Weights of a small GPT-style language model, trained from scratch on English Wikipedia: rotary positions, no biases in attention or MLP.
Each number is 128 + 32 x the weight over its row's rms, rounded and kept within 0 to 255. Layers, rows and columns count from 0. The size above them is the row's rms in percent of the matrix's.

# layer 5 attention query, 896x896, rms 0.029, rows 36-50,164-178,292-306,420-434,547-561,675-689,803-817, columns 392-447
size [ 89  97  87  86  83  91  86  82  90  83  83  86  79  85  86  79  89  77  77  76  84  76  72  80  76  81  75 113 109 106  81 100  81  80  75  80  76  77  81  83  83  78 122 118 108  92 106  86  81  93  92  88  79  93  89  90  87  90 104 105  85  84  94  81  89  80  84  79  79  79  82  86  81 104  94  85  84  97  83  81  74  88  79  79  85  82  82  81 148 130 109 107 106  91  94 124 117 120  79 120 121 111  97  28  36]
[[141 150  86 101 126 134 146  99 135 160 108  99  89  87 195 118 106 134 137 131 172 158 176  94 107 109 120 153 111 147  80 120 124 137 103 162 135 120 218 152 130 136 124 113 158 105  67 127 126 127 170 137 168 157 148 104]
 [100 120 129 135 161 137 145 149 133  88 121  80 147 145 117 126 164  99  83 150 144 152 122 123 134 100 173  95 139 164 181 153  94  80 154 101  85  94  63  90 121 143 125 206 110 162  98  66 141 118 103 139  95 159 106  60]
 [167 122 115 159 120  91 173 118 161 118 158 129 170 133 108 136 139 117  94 133 169 140 157 123 107 101 186 117 150 124 104 159  99 145 141 136 114 134 150 155 148  86 174 104 170 164 147 140 148 133 136  88 160 139  96 142]
 [ 99 139  80  79 119  87 164  91 119 141 156 163 124 159 115 189 152 104  77 116 164 147 112 106 127 133 133 147 164 133 129 100 161 122 150  81 168 121 126 122 180 146 123 125 130 111 112 116 114 170 158 115 107  75 166 111]
 [105 144 145  90 113 125  87 141 137 102 126 146  71  73 155  96 111  69  75 159 149  95 139 152 154 118 103 114 103  75 167 170 141 112 154 101 111 105 104 159 100 150 120  86  97 127  86 107  97 128 117 190 138 120 136  95]
 [118 121 171 137  82 128 130  83 136 152 143  79 196 163 113  78 145 194 131 117 148 134 116 124 164 163 100 179 144 130 137  89 131  75 106  71  79 102 151 163 153 162 161 167 107 117 187 141 118 119 126 120 145 163 135 137]
 [115 115 115 131 138 154  96 103 149 109 117 124 123 130  97 136 122 157 127 125  58 151 190 123 147 144 152  97  92 160 123 109 122 119 160 152 156 121 167 132 140 158 122  95 144 106 155 158  99 117 121 169 105 131 102 175]
 [ 97 176 170 115 154 133 120 113  53 107 163 175 101 107 122 105 127  52 132 133 118 177 137 130 153 144  68 161 106 135 123 102 173 150 118 188 110 109 104  89 106 102 139 166 111 192 127 102  84 146 144 113 107  42 136 145]
 [173 130 117 118  79 126 146 163 115 100  53 126 111 104 173 145 128 156 130 172  95 187 100 122 145 125 150 119 114  90 102 120 122 121 177 116  56 120 168 122 132 126 158 113 162 111 141  96 126 126 144  93  58 140 148 175]
 [114  74 111  99 151  97 178 120 129 134 159 152 111 164 113 101 157 112  98 123 200 111 111 134 120  85 121  72 147 106 147 181 119 177 138 162 156 124 172 171 172 128 129 133 173 123 143  27  87  69  91 156 112 185 146 142]
 [175 163 146 126 191  66  97 143 112 151 141 135 167 122 145  88 117 157  97  89 116 214 121  71 129 124 183 140 170 181 114 158 105 148 103 140 127 114 103 140 142 125 129 129 142 152 110 148  94  45 115 170  56 118 160 133]
 [207 163 224 114 123 105 122 168 182 104 121 116 123  35 109 109 124  95 171 128 150 130  72  82 153  65 120  81 133 152  92 121 124 127 179  85 137  92 117 136  83 169 189 109 187 105 136 148 170 138 150 103  76 159 134 129]
 [139 112 196 204 157 157 127 139 166 144 104  68 121 157 128 129 126  65 145 126 109 127 149 156 132 118 199 108 150 135 123 170 156 118 148  74 129 136 138 151 140  98 156 112  85 171  96  93 147 126 163 156 104  99 116 168]
 [154 122 143 144 111 134 141 101  87 165 116 117  94 118 151 141 124 152 136 155 154 151 141 149 143 106 140 125 108 127 121 120 140 118  96 100  97 159 106 113  92 133 199 140  79 160 162 114 119 162 146 159 134 178 138  95]
 [140 176 123 165  85 115  76  92 142 124 157  98 111 150 134  87 138 178 142  94 184 152 128 161 106 120  81 117 117 120 169 127 109 146  70 123 162 175  73 127 151 113 105 100 134 166 143 119 127 131 133 149 195 138  96 123]
 [114 135 119 118 133 140 134 159 174 115  97 140 197 145 105 173 170 147  90 108 180 180 161  70 157 119 205 108 132 114 113 152 201 138 130  88  97 101 147 108 102 163 110 125 128 113 154 162 123 103  90  91 113 138  88 155]
 [126 134 146 127  99 143 100 115 123 102 144  98 145 144 156 113 199 131 168 129 158 194  97 129  80 156  99 138 116 153 133 172 139 142 147 130 126 117 100  62 119 102 226 119 188 143 125  85 191 150 105 103 111 130 142 133]
 [ 97 199 130 107 122 152 100 146 112 101 110 156 124 135 124  68 143 137 139  83 150 184 181  93 179 154 134 140  81 110 117 120 146  98 130 147 131 152 107 134  83 110 136  98 138  91  90 134 159 105 132 131 116 163 131 109]
 [176 102 136 172 149 139 127  98 148 157 144 132 140 152 127 189 150  42 236 123  86 141 132 111 142  77 135 165 165 182  77 118 119  90 119 138 184 159 109 101 143  63 113 121  79  74 135 151 115 142 108 135  90 230 160 110]
 [186  83  87 148 103 136 239  90 149 175 122 150 125  89 176 127 109 131 115 151  77  97 122  91 170 161 118  78 109 115 115 148 169 108 129 105 109 192 115 124 139 126  91 133  83 144 185 116 126 142 196 151 175 105 151  92]
 [126 116 123 175 124 108  84 121 112 132 126  93 119 150 158  52 100 124  83  99 127  96 115 104 171  69 127 123 121 136 125 159 152 201 119 115 130  83 145 149 141 173 136 150 150 178 137 134 124 147 141  95  90 143 112  87]
 [170 160  87  75 119 149 119  62 119  92 112  63 185 106  72 172 182 107 119  84 110 123  93 140 144 139 117 177 151 154 167  89  94  29 123 110 159  58  92 105 139 154 119 134 142 175  96 140 120 132  97 143 148 146 161 140]
 [107 133 126  70 124 106 168  84 128 115 180  91 123 127 151 131  88 137 134 129 104 157 104 196 106 157 138 146 109 178 138 177 119 170  89 125  97 144 119 117 128 166 150  72 209  95 185  77 112 133  76 137 117 163  98 189]
 [165 134 124 128 111 168 140 162  93 103 139 144 141 114 132 182 180  75  60 117 105 137 155 156 127 162 162 156 124 164  67 148 187 179 113 158 204 110  88 117 146 139 122  79 181 143 139  82 150  88  79 169 125 110 102 144]
 [150 141 128 107 142  80 158 132 113 113 106 151 113 101 108 128  35 140 100  53 150 114 108 193 158  90  85 145 136  76  57 112 120 105  83 175 132 128 147 128  91 122 136 124 133 123 111  93  97 173 147 122 139 145 117 102]
 [138  91 138 131 130 164 133 150 124  85 113 163 104 122 108 115 141  86  98 179 125 141  97 164  84 125 118 123  62 133 108 112 131 165 168 135  99  98 109 117 185 116 100  89  65 145  88 150  72  83 118 135 129  99 138 169]
 [142 170 102 128 113 145 119 116 108 152 129 130 217  64 126  87 125 127 121  64 150 109 141  85 168 162 184  89  81 103 149 111 130 129 106 150 102 120 136 132 119 185 112  89 200 109 144 196 193 137  64 109 135 179 100 148]
 [138 171 147 161  98 104 125 157 137 138 208 150 140 169 127 119 180  99 142 108 160 117 124 169  98 114 132 116 174 160 135 128  91 151  78 121 122 133 142  66 115 123 130 168 150 135  91 166 142 148 138 159 173  94 143 113]
 [161 183 123 165  69  94 208 101 143 115 183 125 142  79 155 160 180 113  98 141  64 111 166 179 129 119 114 125 134 104 142 115 119 145 161 122 122 103 149 103 135 138 130  72 193 112 160 168 170 127 108 114 142 150 134 125]
 [144 114  84 122 147 111 134  79 134 139 173  62 100 160 173 127 152  99 135 132 110  64 125 154 111 136 181 178 120  79 130 153 123 143 100 157 168 144 140 133 161 132 122  70 131 120 155 144 117 150 114 123 145 217 138  59]
 [ 95 191 139 192 185 168  65 130 115  84 122 132 105 141 181 131 126  65 102 121 119  98  97 141 155  93 116 107 102 171 116  70 161  64 134 155 121 106  64 130 122 110 131 190 131 176 126 131 104 138 113 172 142 126  91  65]
 [ 73 130 141  84 134 135 104  89 146 104 120  80 146  98  93 149 145 180 137  78 121 128  89 180 140  93 133 114 160 142  86 104 106 151  90 141 148 122 143  86 116 166 141 144  97 175 109  76 145 152 116  90 105 108 163 143]
 [129 102 146 103 115 115 103 137 110 111 113 118 142 117 186 111 175 148 123 118 113 124 114 137 127  99 142  87 143 118 137 138 131 164 111  89 143  90 120 219 135 132 108 152 177  84 178 118 164 134 123 123 114 106 130  83]
 [139 117 147 160 183 101 119 111  77 121  89 100 156 139 112  97 151 151 132 111 113  60 109 138  78 127 164 139 108 103 128 145  69 158 163 143 185  98 115 187 113  81 114 130  99  94 161 196 151 183  97 169  82 106 129 208]
 [128 124 112 104  74 186 139 159 137 141 148 132 133 178 126 121 118 105 138 129 166  91 198 174 140 142 107  63 128 116 164 110 158 112 113 104  74 154 148 176 107 127 149 112  97 127 115 122 136 148 150 115 135 140 145 142]
 [ 99 109  95  88  85 156  99 157 160 128  68 137 202 140 161 119 135  98  86 100 143 134 127 117 131 128 183 117  44 117 143 113 196 134 174  87 126 162 130 189 130 206 159  87 181 158 170 152 148 122 103  67 127 142 133 175]
 [108 146 132 144 165 146 128 123 105 106 136  63 113 119 126 107 116 193  81 183  72 171 157 156  77 127 129 146  89 146 122  90 108  71 122  69 136 126 167 125 162  97 161 132 136 122 130  77  66 160 153 174 179 100 167 169]
 [ 68  96  46 102  80 163 146 176 121 113 125 123 114  42 189 118 145 113 137 158  64 131 107 192 171 137  76 130 190 143  51 115 108 143 115 211 145 162 135 102 128 158 184 136 172  82 141 107  91 107  84 128 139 143 162 102]
 [133  69 135 137  65 143 161 182 127 144 138 143 101 104 170 106 165 153 130 132 121 170 126 173 128 132 117 121 111 171 102 145  76 174 139 101 142 129 111 137 131 187 116  86 180 119 126 145  59 104  84 163 122  84 137 119]
 [126 155 118 152 140 153 166 100 121 152 101 143 116 124 129  69 113 184 175 161 149 136 140 135 117 150 114 134  64 115 158 149 109 160 134 196 165  67 158  96 133 171 121 119 168 139 156 126  92  75 131 118 189 167  93 141]
 [ 90  80 170 115 164 125 115 145 104  61 177 105 166 125 125 103  55  78 129 158 118 141 114  77 130 121 172 153 105 147 105 152 100 143 160  83 164 114  76  66 119 129 118  91 149 128  99  85  92 172 123 118 172 201 164  84]
 [134 126 121 106 109 104 124 167 132 127 160 143 123  95 133 148 125 151 136  51 130  72  95 132 145 129 151  52 143 149 138 186  69 225 120 145 128 128 182 106 104 134 130  82 139 161 123 108 168 153  56 147 132 149  99  78]
 [141 153 121 166  95 114 100 119 131 113  91 120 129 116 120 156 128  94 157 116  99 108  85 136 167 166 167  47 199 126  83 106 125 149 119 135  96 114  87 125 119 113 158 173 137 122  98 164 168 135 133 200 173 104 135  86]
 [137 146 152 160 133  98 128 140 102  89 180 135 139 141 141 122 184 103 141  88 139 122 118 151 167 118 110 128 192 118 114 168  85 142  96 146 135  83 126 122  90 134 118 144 150 103 103  73 122 173 155 164 191 178 167 169]
 [165 114  89 153 150  58 110 109 154 120 121  90 114 128 143 130 135 140 109 119 155 154 139 127 118 167 118 138 117 105 101 201 145 123 138 157 166 141  58 107 109 139 117  94 116 135 122  93 115 189 140 104 161 178 147 131]
 [135 129  48 121 163 116 153 157 129 145 163 160 140 117 183 154 143 151 137  80 157 146 156 118 123 136 123 142 124 136  92 120 157 136  49 157 121 108 139 178 140 135 115 128 125 106 120 127  88 123 148  89 137 113 107 125]
 [138 125  92 183 210  86 153 133 153 141 108 138  91 119  86 157 149 145 132 115 132 171  88 182 210 123  73 120  83 146 139 153 142 137 188 119 137 114 148  79  69 104 108 133  77  80 169 115 189  94 126 141 146 126  66 122]
 [175  77 176 141 213  93 194 160 115 149  93 148 138 142 122 119 146 192 116  99 133 182 171 159 147 140 143 166 118 149 127 126 145 120 180  89 126  96 101  89 104 153 131 163 161 138 148 106 203 161  79 113 102 158 122 123]
 [ 99 142 126 172 124 126 166 132  79  99 143 131 142 208 120 203 103 100 134 134 141 173  19 143 141 104 143 103 145  91 140 160 182 158 138  75 151 131  54 135 126  97 134 135 183  88 127 126 170 106 147 171 157 105 177 131]
 [104 125 147 140 108 201 167 120 113 140 134  87 120 134 150  57 118  85 115 168 104 158 142 120 100 162  97 163 163  93 120 145 102 136 128 109 153 123 114 162 133 124  85 139 160 135 175 185 113  75 167 149  98 160 168 118]
 [120  87 213 129  67 133 167 160 139 136 191 135 123 136 158  77 106 114 158 148  74  94 108 119 117 163 186 173 123 120 151 144 112 134 118  88  94 111 133 141 126 138 146 126  87 137  67 147 149 155 125 128 145 132  92 106]
 [119 130  47 167  91 147 149 128 104  90 100 107  71 132 231 223 122 126  79  97 198  91 110 125  94 111 144 135  91 162  68 103 136 146 137 178 110 128 191 104 130  57  65 124 132 125 105 157  98 168 164 128 135 110 156  95]
 [146 157 130 133 130 108 145 109 132  94 184 104 151 122  46 119 104 123 117 155 163 154 100 150  88 161 123 114  97 149  92 158 130 128 120 122 112 145 110  89 119 122 101 187 139 149 155 108 185  88  97 136 109  89 104  93]
 [116 185 102 170 161 133 114 140 154  96 128 122 145 161  95 108 152 150 149 113 102 114 158 139 129  73 136 155 133 142 127 149 131 161 109 112  57 121  90 154 152 108 124 121 199 160 122  95 167 104 167  88 134 149 132 151]
 [156 130  96 131  29 143 121 165 108 108 105 155 126 129 187 136 135 144 187  93 182 132 151 139 118 137 162 104 162 127 128 183 136 119 140 187 120 153 144 111 114 103 155 186 137 173  86 152 135 151 134 117 156 125 126 129]
 [140 121 117  98 175 117 151  97 174 116 168 137 162 140 136  65 108 103 166  89 115 124 154 175 169 146 106 125  82 124 174 179 171 140 161 170 112 141 119 154  96 159 157 130 159 184  87 109 174 118 131  99 114 141 196  61]
 [143 129 189 105 201 149 149 152 104 112 120 191 147 120  94  78 115 138 132 112 138 168 142 128 119 127 133 138 107 150 102  69 128 112 153  77 111 185 101 133 129 131 132 185  95 116 153 136 154 148 129 130 106 125 124  67]
 [ 83 160 149 134 132 111 102 103 171 140 147 129  53  94  58 128 180  96  90 107 159  78 144 157 144 120 197 176 140  76 144 125 162 121 147 121 125 103 122 153 110 169 152 131 127 121  49 150 120 128 121 110 112 124 121 157]
 [126 157 160 137 141 123 142 111 139 154 102 131 145 148 169 143 183 128 103  70 136 115 130 172 150 164  70 138 114  86 155 150 117 140  78 107  73 157 143 136  70 120 104 111  59  98 103 129 160 131  88  73 148 167 132 157]
 [130 153 151 152 160 105  97 108 153 121 145 196 147 113 150  96  82 137 130 133 103 101 160 172  82 112  95 125 157 131 158 158 115 124 138 120 120 148  78 121  94 137 184  76 121 110 147 125 133 191 113 144 135 109 177 109]
 [122  96 176 105 135 138 122  59 183 151 131 138 161 110 159 112 114 170  53  66 127 157 107 128 153 116  97 152 110  66 127 161  64 130 113  81 114 173 214 124 114 137 145 147 126 172  78 176 157 125  99  80 157 134 142 174]
 [187 115 129 107 116 121 110  98 138  54 124 168  95 112 109 161 183  87 124 123  94 167  61 116 148 158 143 187 147 152 107 111 142 104 142  86 114 124 105 139 122  85 177 110 135 129 102 141 145 160 124 139 158 134  51  71]
 [170 107 109  77 173 128 111 122 148 119 104 101 167 105  88 130 150 146 156 139 129  82  83 149 157 116 107 106  95 147 174  95 101 114  94 119  80 186 112 176  85 124 110 163 125 156 133  52  64 207 127 161  97 203  84  45]
 [129  98 210 148 120 109 103 128  99 138 115  98  88 120 140  83 131 111 178 152 122 147 106 136 131 110 149 175  97 147 105 120 118 163 115 155  88 110 161 146 113 113 140  81 179 131 157 165 129 107 158 111 126 113 139  73]
 [129 145  84  79 113 119 186 136 166 166 163 123  91 171 107  83 146 163 103 133 168  94 118 127 111 118 198  95  96 112 178 125 147 119 103  59 170 150 106 192 126 100  73  66  62 153 157 130 139 102 161 118 142 111 124  61]
 [ 94 148  69 119 121 128 127 178 159 122 185 145 146 149  96  80 158 122 140 135  98  96 169 113 148 102 138  87 120 156 113 238 148  52 141  56  63  97 141 116 146 137 117 145 101  84 168  92 131 126 141 108  89 154 129 110]
 [144 106 171 108 102 122 141 107 106 122 131  41  96 115 106  97  94 166  86  97 170 123 110 144 126 178 139 141 136  78 137 110 112 157 105  81 140 107 192 170 151 128 166  31 130 158 133 149 103  92 103 183 113  74 144 182]
 [116 125 133 175 108  95  99  97 138 133 128  94 200 138 108 144 112 166 126 110 112 162  95 142 131 120 153  95 121  93 105 181 131 102 141 155 145 185 136 138 166 164  83 118  98 140 138 143 141 138 197 138 152  65 102 113]
 [106  85 137 160  90  89 158 137 113 110  88 157 131 142 137 141  82  92  84  75  95 140  86  92 128 183 127 195 200  96   6  48  89  98 136 138 105  72 142 140 110 162 133  93 122 148 166 107 130  88  95  93  77 152 117  88]
 [119 177 150  90  94 165 113 109 150 142 112  69  86 140 119 121 136 228 118  55 129 122 113 172 102 127  92 161  45 135 122  89 133 136  94 110 125  98 155 162 108 103 141 104 178  95 149 127 132  84 121  91  97 132 123 176]
 [135  80 132 133  77  98 116 102 149 109 108 154 174 138 113 139  94 117 105 149 140 168 110 130 128 114 125 125 136 103 119  81 154 141 104 107  99  85 153  84  93 148 188 150 184 150 116 109 153 148 136  84 146 180 100 150]
 [135 110 176 149 177 104 143 181 100 121 161 150 161  67 121 108 116 103 113  88 103 114 146 107 149 153 136 144 162 130 200 220 125 164 149  78 170 179  98 118 163 119 162  93 142  89 131 161 182 138 136 144 167 187 111 126]
 [113  88 115  96 131 134 142 129 207 114 145 123 182 100 126 134 132  77 138 150 176 193 100  96 151 136 170 167 131 112 173 112 125 104 135 106 125  56 136 187 104 192 157 133 179 175 175 141 105 184 104 120 129 139 159  90]
 [159 155  68 116  59  98  78 136  97  81 129 185 106 168 145 118  98 115 143 157 136 146 147 165 134 167 196 132 139 147 142 114  88 125  86 110 161 111 146 169 131 131 133 160 118  97 127 129 158 139  78 129 129  54 131 131]
 [145 128 109 164  60  96 138 114 114 135 200 149 124 108 139 172 175  47 131 131 114 190 161 151 154  87  97 128 149 113 155  70 127 194 136 141 120 102 115 116  93 107 103 138 132 137 102 114 102 153  81 178  81 114 130 130]
 [130 171 169 149 146 120  78 132 156 105 134 100 150 153 104 164 114  74 117 127  83 137  71  61 142 161 139 127 139 165 115 136 127 142 106 189  76 148 116 144 107 116 117  74 178 121 155 148  93  95 102 182 124 179 126 128]
 [110 162 201 137 102 125 102 156  85 155 174 131 131 181 149 144 188 155 163 135 189 133  98 141 101  82 137 155 130 145 103 101 131 193  62  50 112  85 103 163 130  94 118 191 105 126 127 136 156 138  67 140 127 141 166  57]
 [135 171 145 155 139 148 172 108 156 154 139  49 179  86 146 148 119 124 126 170 142  89 112 133 201  80 122 122 156 126 108 119 150 108  96 225 149 147 107 132  95 144 119 148  98  56 113  94 143  98 112 158  82  65 168  72]
 [128 172 138 139 131 155 145 114 166  88 144 132 119 119 126 165 155 106 108 152 172 157 135 151 115  86 162 127 168  82  95 138 124 206 119 129 137 102 184 141 129 146 174 126 118 159  86  64 136 194 107 151 182  81 176 161]
 [145 185 149 121  68 110 162  69  95 105  78 177 149 106 107 155 110 117 156 100  99 169  93  64 131  88  79 116  99 130 214  85 114 136 120 128 139 119  99 147 151 108 118 164  85  88 191  94 181 140 113 100 105 148 132 134]
 [153 190 136 131  71 127 103 154  78 141 133 108 113 156 134 128 171 100 152 120 128 124 134 162 128 101 155 118 109 163 186 127 129 156 156 117 141  96  41  93  70 123 130 102  88  85 112 115 179 130 136 132 131 173 106 146]
 [139 106 127 135  67  95 122 111 166 119 143 125 120 109 151 130 116 167 146 115 104 140 101 177 138 120 123 141  99 146 106  63 119 145 151 134 107  96 162 119 128 135 154 136 134 168 163 115 137 176 234 104 108  93 110 174]
 [160 148 153 153 100 150 131 108 113  55 129 127  94 134 119 124 109  57 159 137  57 176 119  96  71 156 151 112  80 174 113  80 141  76 166 144 139  77 135 130 146 160 163 159 123 139 141  92 176 101  89 128 127 125  93 139]
 [112 124  92 100 112  90 110 126  93 218 122 109  57 126 137 145 209 128 103  95 167  66  52 143  83 118 105 139 162 118 134  47 111 118  81  95 164 135  85 138 139 110 185 111 143 111  97 144  75 149  81 118 157 147 175 127]
 [169 156 136  79 142 135 191 116  99 137 104 150  47 133 184 137 167 135 133 120 121 138 135 130  95  95  86 160 125  49 156 130 137 130 124  99 136 116 129 181 111 136 131 112 146 123 147  72 121 154 118 148  99  79 166 129]
 [162 141 126 127 151 104 144 128  85 126 124 153  98 109 152 134 187 147  87  94 102 140 123  95 118 150 128 119 166  70 151 148 128 146 117 149  97 122 177 218  82 140 195  87 111 140 143 111 112 122 129  90 131 172 145  89]
 [ 73  85  92 140 105 106 137 156 111  93 118  65 128  86  96  65 100 197 119 141 104 192 115  88  90 166 115 186  76 159 100 149 135  89 128 155 128 124 131 129 143 156 105  81 113 128 174 116 133 148 168 127 207 116  87 103]
 [129 170 171 142 112 110 126 114  80 110 129 115 137  90 102 102 152 109 175 131 139  68 110 165 170 102 192 151 135 157 164 116 117 146 110 125 158 122 106 127 165 135 136 180 114  99 119 122 182 145 145 133 144 138 131  98]
 [158 189 108 178 151  24 108 113 126 116 139 111 151 161  92 172  63 113 131 124  99 170 117 204 142 112 150 130 174 124 126 135 106 158 141 115 137 175 133 114 102 126 148 146 132  85 111 146 137 184 148 148  90 151 122 112]
 [118 166  98 141 108 106 100  65 117 105 142 137 132  91 157 136  91 138 161 173  55 144 107 130 210 134 111  93 152 118 126 157 102 129  94 156 140  78 132  72  69  95 150 108 202 100 111  84 153 135 154 130 145 148 144 119]
 [126 176 150  67 136  93 170 138  54 116 146 103 114 113 111  62 133 132 120 147 176 181 120  99 162  82 147  60  95 124 163 140 126 130 131 130  97 101 129  99 108 174 147 137 163 127 159  82 157 186 155  88 142 106 133 163]
 [129 134  31  96 121 114 177 173 126 156 144 217 151 107 123 157 179 118 125 154 125 152 188 162 133 216 148 175 146 141 100  80  68 166  95 174  86 109 138  99  65 121 160 103  97 118 151 168 117 118 101 128 169 107 164 168]
 [104 115  94 123  98 123  82 106 178 157  90  97 108 128 123  86 137 183 136 115 127 127 122 106 130 134 130 159 146 147 164 176 111 143 126 108 115 117 132  33 111 122  60 101 158 102 140 121 171  81  84 143 132 212 143 132]
 [152 124 154 158 164 148 146 125  78 129 161 137 159  78 140 134 149 162 127  96 145 149 140 149 115 182 181 115 161 153 112 156 172  98 153 115 144  88 146 128 120 128 114 174 175 203 155 125 160 150 101 136 113 116 127 149]
 [120 144  78 126 111 138 166 136  87  97 120 137 155 177 158 196  77 107 139 181 162 127  70 159 135 145 101  46 113 118 154  93 191 160  92 140 129 118  90 148 148 150 155 145 176  92 164 162 146 149 192 175 119 164 168 121]
 [ 94 100 172  68 156 162 119 131  37  73 127 126 144 111 103 128 164 155 103 131 135 163 113 157 106 107 105 157 154 117 168 141  54 123 149 115 167 122 105 120 125 109  81  95 142 160 140 122 118 122 108  96 129 174 165 170]
 [ 91 129 158 149 151 117 118 115 146 129 175 127 106 140 104 111 157  92 146 181  18 161 127 149 130 182 148 236 107 123 150  99 156 104 145 121 144 163 210 203  96 131 122 112  68 111 101 149 152 112 201 136 129 154 115 163]
 [119 129  38 144 152 133 158  85 105 102 140 138  83 106 128 136 119 120 159 146 150 113 102 124 116 155 125 158 113 146 104  93 153 119 135 116 147 152 140 137 165  95  79 115  98  94 110 172 132 185 164 103 100  92 152  86]
 [141 131 116 132  99 127 111 141 126 112 128 149 157 107 115  82 111  90 161 147 139 155 106 126 107 179 141  90 128 162  94 118 132 120 128  91 133 113 135 138 117  98 100 166 128 102 189 123 141  55 148  75 112 141 134 100]
 [133 181 170 165 154 155 141 179 102 114 150 104 148 164 154 123 113  89 153 126 166 118 124  55 172 113  96 179 147 156 131 108 140 130 115  65  65  88  65 111 152 113 163 175 174 108 110 109 160 136 148 122 165  97 157 141]
 [145 141  85  85  54 155 163 144 105 104 144 150 102  80 119  63 122 157  72  91  91 134 177 114  93 195 156 120 151 174  61 168  33 114 124  99  47 200 122  85 146 106 179 186 100 140  62 166 192 171  95 167 142 118 157 124]
 [109  88 107 160 135 171 125 112 120 142 106 196 120 116 104 126  76 116 167 127 141 111 149 140 107 136 107 124 128 167 153 142 118  88 169 146 126 176  76 137 122 142 109 143 116 174 112 152 119 112  99 114 145 120 179 108]
 [143 160 164 206 118  54  98 131 125 153 109 152  92 105 139  72 105 162 112 135 168 136 161 158 116 130 110  67 119 154 103 118 162 130 179 143  48 171 133 164 166 181 132 206 147 143 145 137  86 111 154 123 187 111 114  65]
 [132 156 138  85 168 163 131 148 141 124  74 169 179 124 130 181 106 122 113 176 208 104 147 167 138 165 173 151 150 142 164  97 133 117  69 193 141  69  88 143 141 101 140 113 156 159 119 177 145 116 112 135  92 173 100  87]
 [142  99 105 110 105  84 137 111 139 171 123 119 119 232 135  93 159 119 130 122 125 119 132 175 139 115 200  81 144 127 160 129 122 106 140 114  92 167 124  97 125 109  97 139 104 101  94 129 160 140 152 199 177 156 114 198]]
# layer 5 attention key, 128x896, rms 0.0308, rows 35-49, columns 392-447
size [122 121 114  99 107 141 131 138  79 135 138 126 113  57  71]
[[167 120  89 133 152 122 165 175 103 236 168 145  96 122 155 103  91 147 167 141 144 183 195 132 137 143 124 143 130 120 155 114 126 178 124 140  77 156 150 143 164 181 114 163 165  76 114 167 111 124 171 146 150  82 105 139]
 [178 105 121 138 123 129 115  88 147 103  72 119 147 101 196 109  71 140  79 141 175 196 135 151  73 141 150 102 114 117 109 142 110 154 123 160  90 122 103 122 138 120 116 104  85 142 162 130  93  96 144  98 143 131 168 163]
 [ 96  70 108  79 118  80  44  66 166 112  61 146 132 138 121  77 163 114 132  70 162 151 120 115 101 144 178 145  66 139 142 113 107 132 119 104 140  72 159 129 113  74  88 127 106 157  73 156 131 126  95 109 145  98 111 116]
 [182 130  75 170 166 102 159 140 152 217 121 142 127 141 129 102  94 205 200 128 155 134 118 137 135 143 157 132 104 165 109  94 117 100 120 112  29 161  91 123 128 136 118  99 183 121 148 137  87 110 179 156  93 152 110 143]
 [ 94 114 111 155 142 146 102 171 117  67 130 146 119 145  83 133  88 133 125 181 121 111 132 125 159 130  98  89 103 173 126  87 173  83 129  72  84 154  76 112  93 202 121 139 157 137 142 161 165 111  88 108 118 101 155  69]
 [126 105  94 115 185 103 136 167 108 111  87 165 127  70  84 159 197  99 104 125 170 149 111 148  94 127 140 145 112 141 197 147 123 166 156 110  56 137 105  73 142 139 104  92 112 201 153 143 135 101 167 124 124 149 140 110]
 [100 194 107  42 172  90 157 141 159  79 126 100 109 179 133 128 181 106  87 125  95 173 162 166 140 141 158 172 111 140 173 149 131 115 149  98 110 139 133 151 110 145 141 130  84  99 160  68 135 176  81 143 121 165 124 160]
 [116 127 156 166 111  89 106 103 116 113 119 179 134 139 110  55  98 132 104 170 156 158  94 153 132 153  32 153  97 152  67 142  71 129 143 145 119  98 127 139 152  97  94 121 144 132 139 134 112 153 151 163  78  97 130  96]
 [131 182 181  93 138 157 151 105 130 136 160 125 120 168 140 136  56 125 104 142 148 167 112 114 127 142 146 120  99  58  88 167 149 103 154 166 153 113 106 127 146 153 121  73 173 107 166 120 120 170 187  91 122 107 137 183]
 [146 138 132 182 163 133 140 146  72 109  89 167 138  92 111  93 112 150 146 133 161 113  70 124 125 135 134 126 139 132 127 126  76 123 143 105 120 172  71  82 138 119 158 180 148 103 136 172 116 112 132 158 208 145 163 123]
 [113 142  98 112  70 181 196 144 105 140 136 138 163 115  76  99 129 144 113 104 127 123 167  96 100 154 197 109 149 135 108  67 114  67 138  56  43 149 131 103 118 163 143 103  89 145 102 117 121 133 134 177  79  96 100 133]
 [ 93 183 125 102 131 210 117 117 158 175  98 124 139 187  58 164 116 105 142 142 126  62 193 178 136 108 122 105 120 131 125  74  87 153 122 127 120 117 162 143 139 134 114 144 117 169 165 101 132 131 137  91 114 154  70 123]
 [ 92 180 177 101 106  97  95 107 113  36 132 105 121 138 110 129 146 100  99 197 158 110 145 131 130 148 129 112 166 167  99  87 113  99 156 111 134 157 145 139 147 134 135 110 155 111 147 122 115  92 153 134 144 151 143  87]
 [125 127  90 141 160  73 102 138 108 115 107 142 210 104 112  93 186 133 123  90  71 129 137 181 151  93  90 142 158  68 121 118  93 196 133  93 138 151 149 137 126 101 102 112  91 128  74 134 100  83 156 128 109 135  63 122]
 [135 154 102 111 174 209 176 117 158 119 111 112  40 136 125 165 193 110  74 102 142 124 161 134 113 150 161  99 127 148 153 146 140 141 124 119 120 162 163 112 139 118 169 115 147  66 138  99  99 145 116  91 173 135 141 151]]